Weights of a small transformer language model.
Size: 9 layers, width 224, 7 heads of 32, vocabulary 8192, 7.15M parameters.
Architecture: RMSNorm before each block, rotary positions, biases, tied embeddings.
Training: a variant of Adam for these matrices, 6327 steps.
Each number is 50 + 15 x the weight over its row's rms, rounded and kept within 0 to 99. Layers, rows and columns count from 0. The size before them is the row's rms in percent of the matrix's.

# layer 4 MLP gate, 576x224, rms 0.0451, rows 337-346, columns 0-111
096:43 34 55 63 65 59 56 44 50 23 69 39 73 51 59 52 45 61 40 15 31 83 47 38 35 68 73 52 64 43 68 38 55 63 63 26 41 32 67 56 61 61 31 41 50 26 76 13 41 70 53 53 52 32 46 50 48 44 44 43 34 63 64 46 59 38 52 11 93 46 49 53 52 63 58 71 42 48 51 77 47 46 45 64 52 62 41 58 38 53 64 52 59 51 34 59 36 56 54 73 44 39 47 33 71 55 41 30 42 49 43 60
094:49 60 63 38 70 62 37 43 59 71 63 38 28 37 70 31 54 34 60 56 66 61 63 51 49 53 50 57 35 26 32 59 41 49 45 67 41 24 40 31 69 50 20 40 56 45 51 46 58 50 53 51 56 57 81 39 56 60 51 76 57 35 51 34 46 17 58 72 56 70 50 67 45 52 60 38 70 39 26 44 32 48 43 52 46 51 76 74 42 46 69 53 34 81 47 76 35 74 68 54 50 48 63 70 34 59 66 44 40 49 27 33
102:23 43 41 64 83 56 49 49 50 45 43 33 46 31 40 48 44 47 45 37 49 34 56 63 67 60 56 48 18 46 34 36 51 32 51 37 45 42 28 56 20 46 50 57 42 48 59 36 64 52 39 31 20 62 74 81 47 58 56 81 36 48 47 37 46 79 78 41 67 66 62 67 22 70 47 58 50 52 85 26 40 38 39 49 38 22 42 67 30 59 48 45 61 29 50 48 27 63 54 58 31 41 63 43 26 19 58 35 45 61 35 54
096:45 27 54 62 57 66 43 37 26 47 47 35 67 53 36 30 77 67 36 53 57 33 33 20 41 26 62 33 46 29 47 52 52 67 46 53 50 55 81 61 22 47 63 60 52 61 68 51 54 51 32 44 60 70 74 54 72 47 44 60 59 65 52 44 37 44 47 28 39 47 43 42 56 38 32 60 57 38 38 61 44 44 62 69 77 36 42 08 67 58 75 59 40 42 33 26 48 45 30 67 77 60 23 39 16 77 39 19 43 62 42 67
099:36 19 56 69 59 37 49 66 52 40 54 65 41 72 43 37 46 71 67 45 53 30 11 29 31 52 60 41 32 47 37 47 50 57 43 69 62 53 40 66 62 62 59 50 46 27 71 30 41 47 42 63 51 57 70 35 77 44 46 65 67 36 40 42 50 32 74 41 30 71 55 60 51 50 30 46 22 78 56 34 51 48 37 69 65 53 23 77 50 62 59 36 63 64 46 54 36 54 71 34 71 52 33 27 20 58 96 57 41 42 60 67
110:28 44 43 56 30 65 50 38 63 53 72 51 64 66 67 70 48 57 50 62 58 30 38 36 44 35 59 61 54 51 64 59 57 51 38 52 34 41 34 64 42 99 54 34 46 40 81 75 37 56 58 52 37 61 43 55 72 24 43 49 27 34 53 40 62 46 77 69 28 62 29 72 32 64 66 33 81 73 45 42 72 82 52 43 59 45 61 60 65 51 51 55 57 86 46 33 40 27 34 50 48 23 44 40 61 48 50 65 51 50 48 37
100:67 46 73 50 56 51 55 37 65 76 32 40 56 59 57 38 56 78 37 36 76 43 60 37 37 35 60 43 82 32 59 63 02 49 27 54 58 62 47 39 40 52 54 69 44 40 33 60 45 38 55 73 39 33 49 45 57 42 53 78 51 72 67 45 39 77 35 37 36 36 56 55 44 59 39 53 70 45 60 47 55 48 54 64 51 35 40 27 64 35 41 43 22 22 51 65 77 68 18 63 53 58 99 42 72 48 56 43 43 43 64 39
098:54 16 56 39 51 72 66 43 38 61 58 42 55 58 50 34 58 57 52 50 61 65 27 35 67 45 60 69 61 31 41 38 49 50 42 71 99 51 62 67 41 53 62 31 53 71 28 61 61 27 64 32 82 34 51 39 67 33 29 66 50 17 61 48 78 64 20 43 45 55 31 27 63 58 57 71 72 58 59 46 30 67 59 43 39 50 42 54 49 40 61 38 25 41 46 54 66 48 26 61 56 56 48 42 78 40 34 25 63 37 52 43
093:42 39 66 33 54 55 73 54 65 87 44 78 31 56 57 37 65 53 39 48 33 49 50 53 49 82 62 61 45 60 64 54 47 75 84 54 27 23 54 27 29 56 55 61 42 60 54 46 49 55 48 70 41 55 50 43 45 29 45 55 55 51 61 44 49 35 30 46 53 56 55 56 50 60 81 35 44 42 58 53 67 40 49 39 55 49 58 40 51 43 39 48 55 67 63 47 64 36 57 31 52 64 90 38 51 55 30 51 82 33 55 26
105:57 68 58 42 68 53 51 36 60 59 45 47 34 66 75 50 42 56 94 45 35 69 42 42 53 53 25 42 37 34 56 54 54 31 64 55 37 70 73 46 62 56 53 61 52 41 58 39 64 58 42 55 32 80 48 60 41 82 42 59 56 28 58 43 77 40 64 50 65 55 47 60 54 37 52 47 29 61 60 15 54 33 42 56 67 62 40 67 40 51 59 62 59 64 28 72 60 65 68 65 52 52 42 44 66 73 53 64 53 37 59 42
# layer 4 MLP up, 576x224, rms 0.0436, rows 337-346, columns 0-111
100:36 27 44 45 74 55 61 44 43 50 56 48 26 71 34 49 54 36 42 62 34 29 46 80 76 67 38 65 37 98 51 30 55 63 49 46 38 34 43 19 66 29 41 55 63 65 49 62 45 73 47 47 79 37 57 29 66 49 48 65 28 68 65 51 35 84 49 39 49 42 66 12 49 39 51 22 49 26 32 39 40 79 51 41 26 60 58 29 46 40 37 60 30 45 66 18 59 35 42 55 48 44 69 63 39 47 61 37 60 52 44 54
098:50 68 39 07 80 49 55 60 57 60 42 50 52 38 60 51 53 33 35 50 47 69 72 74 68 44 22 44 34 44 53 35 37 49 62 49 57 57 59 57 35 28 49 53 40 48 61 69 31 44 40 42 44 47 54 75 49 61 55 53 55 69 71 29 11 48 54 44 53 64 37 34 45 48 64 60 62 65 49 16 12 45 08 45 58 44 75 54 59 30 35 34 18 40 65 45 41 58 62 31 49 31 19 53 31 62 51 57 36 77 34 53
099:30 38 69 67 33 43 50 51 68 58 48 11 29 54 50 62 26 12 78 41 58 46 52 36 78 73 40 64 31 39 38 50 58 46 33 49 48 38 53 59 22 63 58 69 62 39 94 32 51 53 72 38 21 73 52 62 40 65 59 24 65 27 21 69 62 43 42 66 63 44 59 53 71 47 58 53 56 55 44 69 40 65 37 64 65 51 69 66 57 51 50 53 82 76 54 63 62 58 61 66 40 53 40 31 57 44 55 18 43 51 50 47
094:62 56 48 50 49 49 66 47 46 60 46 54 59 41 56 39 60 17 50 68 32 42 48 44 46 61 26 54 49 58 55 43 56 53 72 74 48 30 59 50 51 57 55 22 42 72 69 58 66 42 56 48 47 42 39 37 27 75 56 64 57 52 44 47 26 43 70 60 35 54 50 71 61 51 62 40 55 42 57 43 81 65 48 61 40 27 59 30 52 40 62 27 60 79 25 42 61 52 31 59 49 91 41 47 68 58 69 26 76 61 56 22
103:30 38 54 39 43 55 44 66 55 38 47 68 59 27 27 65 35 39 56 54 53 46 59 22 19 37 42 40 29 29 42 71 68 62 37 37 51 70 58 29 21 59 40 57 55 53 49 62 36 56 22 54 60 56 74 66 65 49 35 49 60 54 72 56 59 34 57 47 50 61 35 43 56 61 47 41 39 73 38 31 63 58 50 06 41 64 66 52 85 71 99 31 80 69 35 24 70 33 47 44 65 39 02 37 39 50 80 46 60 35 62 76
105:60 62 54 62 34 61 51 64 78 19 58 62 42 55 43 59 85 42 51 72 48 59 44 47 54 55 20 60 23 65 48 69 44 68 45 40 56 50 78 92 61 81 44 61 28 66 27 59 65 50 62 53 57 74 55 95 59 54 58 45 23 46 65 57 55 45 50 41 78 28 57 48 78 49 62 48 57 47 43 43 70 32 37 48 84 65 17 66 49 45 43 44 56 34 41 45 49 38 56 46 72 54 55 51 37 64 59 71 52 55 49 56
103:17 53 36 57 55 33 43 51 67 48 52 44 53 73 48 30 49 82 29 19 59 39 64 21 66 33 45 47 41 34 47 45 43 36 45 45 34 55 64 71 40 41 48 53 57 45 35 43 40 68 40 01 54 39 54 39 69 54 43 48 48 21 72 40 51 45 62 53 51 56 63 61 69 68 54 62 46 68 59 43 37 37 35 55 26 42 27 63 38 40 84 52 42 44 48 58 81 51 29 71 52 51 66 45 65 69 48 55 28 50 66 55
094:30 38 57 53 53 40 34 41 49 17 43 28 27 52 46 55 49 54 27 64 44 80 31 29 49 40 27 49 66 27 55 53 39 44 60 20 23 57 56 99 53 61 41 38 41 49 35 63 50 65 42 39 41 27 41 52 35 49 39 55 66 76 47 47 32 34 36 33 45 36 54 57 47 43 53 43 73 86 29 85 79 58 35 40 34 19 54 46 49 61 55 68 52 47 34 53 48 56 37 33 34 47 28 28 62 42 41 59 55 61 49 23
088:76 37 30 31 41 72 48 62 24 48 45 59 22 44 73 42 49 60 50 50 49 44 57 39 53 54 82 70 40 63 46 40 42 71 55 45 71 65 35 55 55 29 48 50 51 33 43 47 41 57 21 39 62 59 30 42 49 23 25 26 74 71 39 65 20 58 27 67 37 47 50 59 58 48 32 46 79 09 63 66 60 64 53 39 45 27 66 73 42 73 81 56 43 36 40 53 35 58 49 55 78 63 64 44 72 52 46 81 64 18 79 64
107:43 62 21 57 42 66 64 39 57 29 71 43 46 48 64 58 41 48 46 39 75 50 36 55 62 29 55 65 43 37 61 62 49 71 46 54 59 83 72 59 49 59 22 07 57 37 56 59 47 58 37 62 39 46 69 38 45 57 41 51 57 51 99 59 49 24 50 40 52 23 31 56 61 61 89 63 40 55 24 47 53 42 39 43 51 57 26 72 59 56 45 60 37 74 42 57 55 62 42 47 45 47 45 64 53 46 61 72 56 29 39 64
# layer 4 MLP down (transposed), 576x224, rms 0.0399, rows 337-345, columns 0-111
098:62 58 36 24 44 67 48 41 28 52 56 61 35 71 41 43 53 55 46 56 43 29 47 45 80 21 66 28 61 56 40 44 37 27 31 51 43 55 63 45 55 62 46 50 97 74 58 57 42 35 62 33 62 33 22 60 28 69 64 41 57 39 48 57 53 49 55 50 48 39 43 37 77 55 58 38 63 60 74 60 66 29 69 51 38 65 33 39 36 37 74 33 46 40 49 74 61 53 69 72 45 38 52 53 69 60 54 34 61 45 36 57
099:59 44 52 43 50 84 63 44 64 53 63 55 68 27 36 67 46 72 45 40 62 61 51 40 71 76 46 23 46 40 54 47 51 78 60 55 41 51 74 64 43 51 28 80 29 47 67 40 60 55 49 39 59 65 52 34 66 20 44 48 57 82 43 56 62 70 38 61 51 66 45 49 22 47 67 16 58 63 36 68 45 51 29 55 27 59 18 39 51 35 40 44 76 28 35 39 25 49 49 54 70 32 30 56 35 65 25 31 62 51 85 57
104:62 46 65 39 39 48 77 39 28 50 65 40 77 50 89 45 61 54 68 50 65 49 41 48 20 54 51 44 48 30 50 62 99 74 51 45 53 39 59 43 86 76 23 31 40 50 38 58 81 54 30 52 31 32 23 77 49 47 63 64 61 61 52 36 32 52 54 36 78 66 35 64 49 54 31 43 37 38 40 45 32 17 56 42 34 51 44 60 53 46 55 71 37 43 59 58 41 61 44 39 23 62 55 56 76 44 52 43 47 69 51 49
096:63 39 64 39 54 51 39 37 53 33 38 63 31 62 42 72 46 43 59 25 40 68 57 68 58 50 33 51 30 48 58 39 84 78 31 33 75 80 36 45 34 42 35 45 53 39 53 48 81 48 60 89 46 32 58 46 39 26 49 45 40 49 78 57 80 44 35 47 76 49 56 47 39 64 47 06 38 63 49 52 53 31 56 34 49 24 38 61 48 40 38 36 59 57 52 51 22 63 47 49 51 81 35 58 57 26 37 69 25 50 34 43
100:46 60 52 56 21 56 59 64 38 57 75 28 59 49 51 48 38 44 62 49 52 34 36 39 40 53 46 31 44 63 50 09 52 55 73 47 52 48 83 48 16 31 84 45 88 70 39 54 30 39 47 70 65 35 43 62 51 37 74 38 52 64 47 68 55 48 59 78 29 37 65 33 29 42 72 59 83 53 55 63 27 68 42 33 56 47 72 72 43 76 34 57 49 69 40 38 41 81 39 30 48 44 53 46 35 57 12 25 52 44 64 49
108:32 75 67 64 41 60 57 72 69 31 59 56 57 46 40 50 29 52 64 40 55 50 25 52 22 37 56 57 24 40 57 71 58 39 51 55 72 56 52 59 61 45 74 56 35 34 45 40 53 59 44 70 34 46 54 51 80 46 68 31 57 42 63 37 32 69 69 36 60 45 58 18 49 54 55 54 47 71 42 28 51 58 60 20 40 63 56 52 71 73 21 56 64 81 54 59 48 75 62 28 62 59 60 57 49 70 37 68 29 73 67 37
101:55 52 40 47 46 58 60 55 59 52 16 70 61 45 62 54 53 58 48 48 30 50 50 73 57 46 77 26 61 03 44 52 44 69 64 60 39 37 73 64 90 54 55 66 39 32 55 54 65 38 57 49 37 48 51 37 44 34 47 46 39 35 31 43 44 39 57 26 27 22 53 52 45 52 60 54 66 32 56 37 68 52 38 62 17 52 78 43 36 82 57 50 43 50 50 64 32 50 48 56 34 52 18 63 87 72 44 62 51 14 56 60
101:39 48 33 45 36 69 39 35 71 60 52 50 48 55 49 28 67 40 53 53 26 70 52 63 47 37 58 61 66 54 46 38 42 59 36 19 26 58 52 49 36 67 36 01 44 48 47 79 47 29 59 52 64 59 53 28 62 27 64 56 43 33 48 35 36 75 82 50 26 54 40 81 37 58 14 55 33 48 58 45 62 30 35 64 48 51 89 58 55 46 63 30 54 42 71 47 43 66 63 35 57 36 45 49 22 56 59 42 75 49 42 28
091:57 98 63 49 62 57 74 46 91 54 44 60 60 68 47 20 51 54 46 40 34 57 45 45 50 58 47 39 41 48 37 43 76 61 47 52 54 58 13 57 58 60 37 67 46 30 25 74 41 59 66 62 29 58 33 35 41 48 50 42 55 40 66 28 50 50 73 58 48 45 65 54 03 65 52 34 37 64 44 46 59 50 38 63 80 48 62 62 55 60 22 38 68 62 52 56 58 50 47 59 49 55 29 28 33 50 34 26 42 45 45 25